Weights of a small GPT-style language model, trained from scratch on English Wikipedia: vocabulary 8192, rotary positions.
Each number is 500 + 40 x the weight over its row's rms, rounded and kept within 0 to 999. Layers, rows and columns count from 0. Numbers have three digits each. The size before them is the row's rms in percent of the matrix's.

# layer 2 MLP down (transposed), 256x128, rms 0.202, rows 190-217, columns 0-31
095:499471562470571452501381560515517572500479454483483396507454474528431470533539506464550504556414
105:455416533521508509509521481521470440509437462505458488501466568504446491462451527529496538443538
114:530450495517532530518562555517548524549581516481432502469528562584539505555496422522522496523517
122:423499559470517503524484469411490527494490505535405511463529518520531512530478410480404522561453
097:500450518490522493505533516475551441503509493506521497511522471475470416466472447543527480428559
104:514430400539493551522535472529567597455490559512435530477464560451520503497479550452476453466522
092:586549580510488521511460500465467503490490538485440525443493525534494488532525493472464472522480
114:520446536477461462474524526511490561542511476506514483533552487488474539510505467528550503516503
089:517474527541462512433521512512451449497519560492535537504452486516508482495538551409488498517481
117:480447464543516553543452534513537447447465588502452455542441488480522490500502494438488521524562
104:435507447509441551531420491546517517472571502443496544509450446522523517426524495457449455466479
094:498508502517525501512515486500478459497481506504590504459533522494500474424433452489520483504494
124:460527550557559530484391525480481501494472558459516548507497514526545487489513537444474545513474
107:561496484516470570471495579548511530533551506475471525520524526451444495519474552427492530528502
086:480520513485472505536491514513456406412512481529497484429510498446464514470535489474548437508461
110:426480505438517626469487442446506503514486518515546504477533442535476521445485467457419513561548
098:553494472540497413502506519530626536549544452542461395509554518541533456545499536557533480483517
102:543470498455480532467567490530512494491531488480451467487478545479462466535543535512477469506469
101:446491529525440518521510523493492437539457553529515529538586403428514481472475458491520437485549
105:541535478565518509505477494470501485479483506535515463499514468492482502494545444540492481491550
097:513469474510450469549574402493449521504522471456538492551471442496561450502521504464467536526497
090:576423419455469479498515477528491452504539525475559574483505500528524473487526480493507544467505
095:505522543478541427481499571551502516500513513511554575522525493449527518484589460539529422497556
104:476468515520414447491538458497474562518489534449468492538488515455480436454477575569530511575494
091:557430548565483452501560507508400494463536431524494366499481492476469609507500521460559503530512
091:539518473491543479498467518464506450551523466509499528501534501458515454468515471477499359481491
111:487516442469487553492490533489513488580469492464503479455543485479498461491525471484524516534478
120:485434536570451468545543504439569487478567422568499468500491481494496577467472499505537446542588
# layer 2 MLP gate, 256x128, rms 0.296, rows 191-218, columns 0-31
106:475507453483480505486455494557490589539436557519549510520438469518457484425505524468472534480477
103:543428570440515534502454479464511496565470464559547484501505493506469544429533528472581435508510
120:544527546550536577482516533502519519475530521467520500497523522481405449522515487500466540463492
105:498529559451484537479480476416509560493453502540495483440524499494488446504481491549544479487447
103:450459547549566489521463470532536507506535428517521546449458475543486482465452439460527536544489
106:540485499468584500529472457440583515517568505555468483522557545526514512515565531493423511488453
097:479448530456535493473537439560482399545470452456488496436495463366484526497563444517525475498515
086:462487511426496501491433547496522461460490489437525552470502453457492518484513488440546418496477
117:515476462531492443507459515562468504520498488543489578500518517465560456534453559486439496462417
104:480456500469520457553511521517566542526515455567498475508577484479484462502499511454446497474486
100:571490473470554504483451474511496525454529521516519466352465543449497571483467487482532524515529
097:502478551514547495529528435447552535431525501489551518566441528516446469449575498481455445496555
099:452493511495497519473526503489487533529432511586478588499499492461433479598440470570499492483619
104:535489459546538552469520516537482541498509493530586482540511509545485526548514500512493475514478
100:569485570463567551489470466560451542510442520488494493505472520456439445476468499501496455521468
097:518428430483502490534516522560532493499468538458421573569530451412469466450540514505514449517466
093:500524429505600537563501466518578545522497489582486502527477523495513380473512548513561525456470
107:453426462491501512464522555492509452495527496465631489461530558473456499505564533525467552465498
102:516548369477469465500522457469512540514445529505490509564450503494542501528497541548480454495516
119:493470496453600520435544441510562534446475457465542528376478535540500468495521459549434502452585
093:491494468454562617493540471530544503482551516577384536562521529531433458549576477467488462455477
105:465453491476490514562467454512529555465475501547457595506530476493534478570534511515455564534525
107:518492498497525511460460529451518553570523467565395529466500487504533474467485431486446465473453
090:513525443523499440489482399490483534517539500431472584471461434500463570506512534518499469443503
097:437481587501576484484423532540485471456518483507462478487500469516565547448406530473497516510474
105:448556433524437490537512468410498493531566460537515541509491513475507485499460508466489544503530
114:500497544491497502488500542469548455485499484495470480451463445430512599489482504612444496517458
099:545482581494487523453469464469523485488522528502501483466535520480536512551483523582456482450456
# layer 2 MLP up, 256x128, rms 0.309, rows 191-217, columns 0-31
109:522529570479427518476477560446575467533508509528496506562502508503502448564491530437516450501536
113:409506465534480538512448528504538542455498478483515447522508461516476381468571475467435561473487
109:430535433539479472486477518534481495612544545578478535513564482534570523506514473499520446535497
106:500522510439496478472485486474472462500522594412533461541453462505494494496466451529443460526539
101:532476515537469576508476522458567515516490493505387480461491506488487437565467532446555482480465
096:445597432529513547458494492509504543543515452536532479506510506548501471482482497469501487503468
095:463534465512493548483483531453510596542473545578459494523493551542473502504529550500479518502468
092:527578523559498508512521516381474518504456477535504548499437559519435523540442477537477531541447
127:523476471544500523554528524476563453444469488489475535498557540487521582513510507507488510493543
115:495523451505440510513497460512485576462521464514507465550503523480496553551460504532554526531449
095:543484553552529566477441538513464512528514526450540478379520510517472501521513505476520526533474
102:479546529479534512534530468503576520414540473486541503523504507561436490482535448462516461505487
100:543473564526459515600454478533490481476554478477398521511514504551515534561467462520486492511561
102:559379493470523552507548470499502512503544487504531487417508505498528503415477520561483522535526
105:535497553472520526515474486524479593562508571528459522546537538479402454428471580523483486528490
106:484474517525456505523493529516476551492523463514467461475485552535488543410507437509497496468513
097:521509508478492451479459515499497527521487475451502536503564526519571538565517472549522540558540
104:439462464449503502486499568432514510526540510493559534497520467473493571501517534453426551521472
117:541487487527538507526522560490455470469555564553503495561493488479501521423497420460517539504546
116:506448554491406567477469587490514499514427560560522477498530553485470485489496449433496475512454
083:537476424484519600479537454526512532519552509499443522543547526523449485521535436510506371404529
107:534506490540455490524486506520477567484541435495482458548471436549489528559524504458481511501568
112:573551570510459540552474469484482477464581577463535499396433477464505568518503519524565506542521
089:457508499482494556503546507496491480440486506511487512449537519438485517439474501518508499518450
097:452577543545477506498467563563475497446462591484457475496457446502532515524498556515458486577498
099:508515576412394415468477420490548494473527442466542515540450561494469505511537435447467499549486
103:447474536566543537505543449530505510517498412392478482519539485502544459531469516407514536481478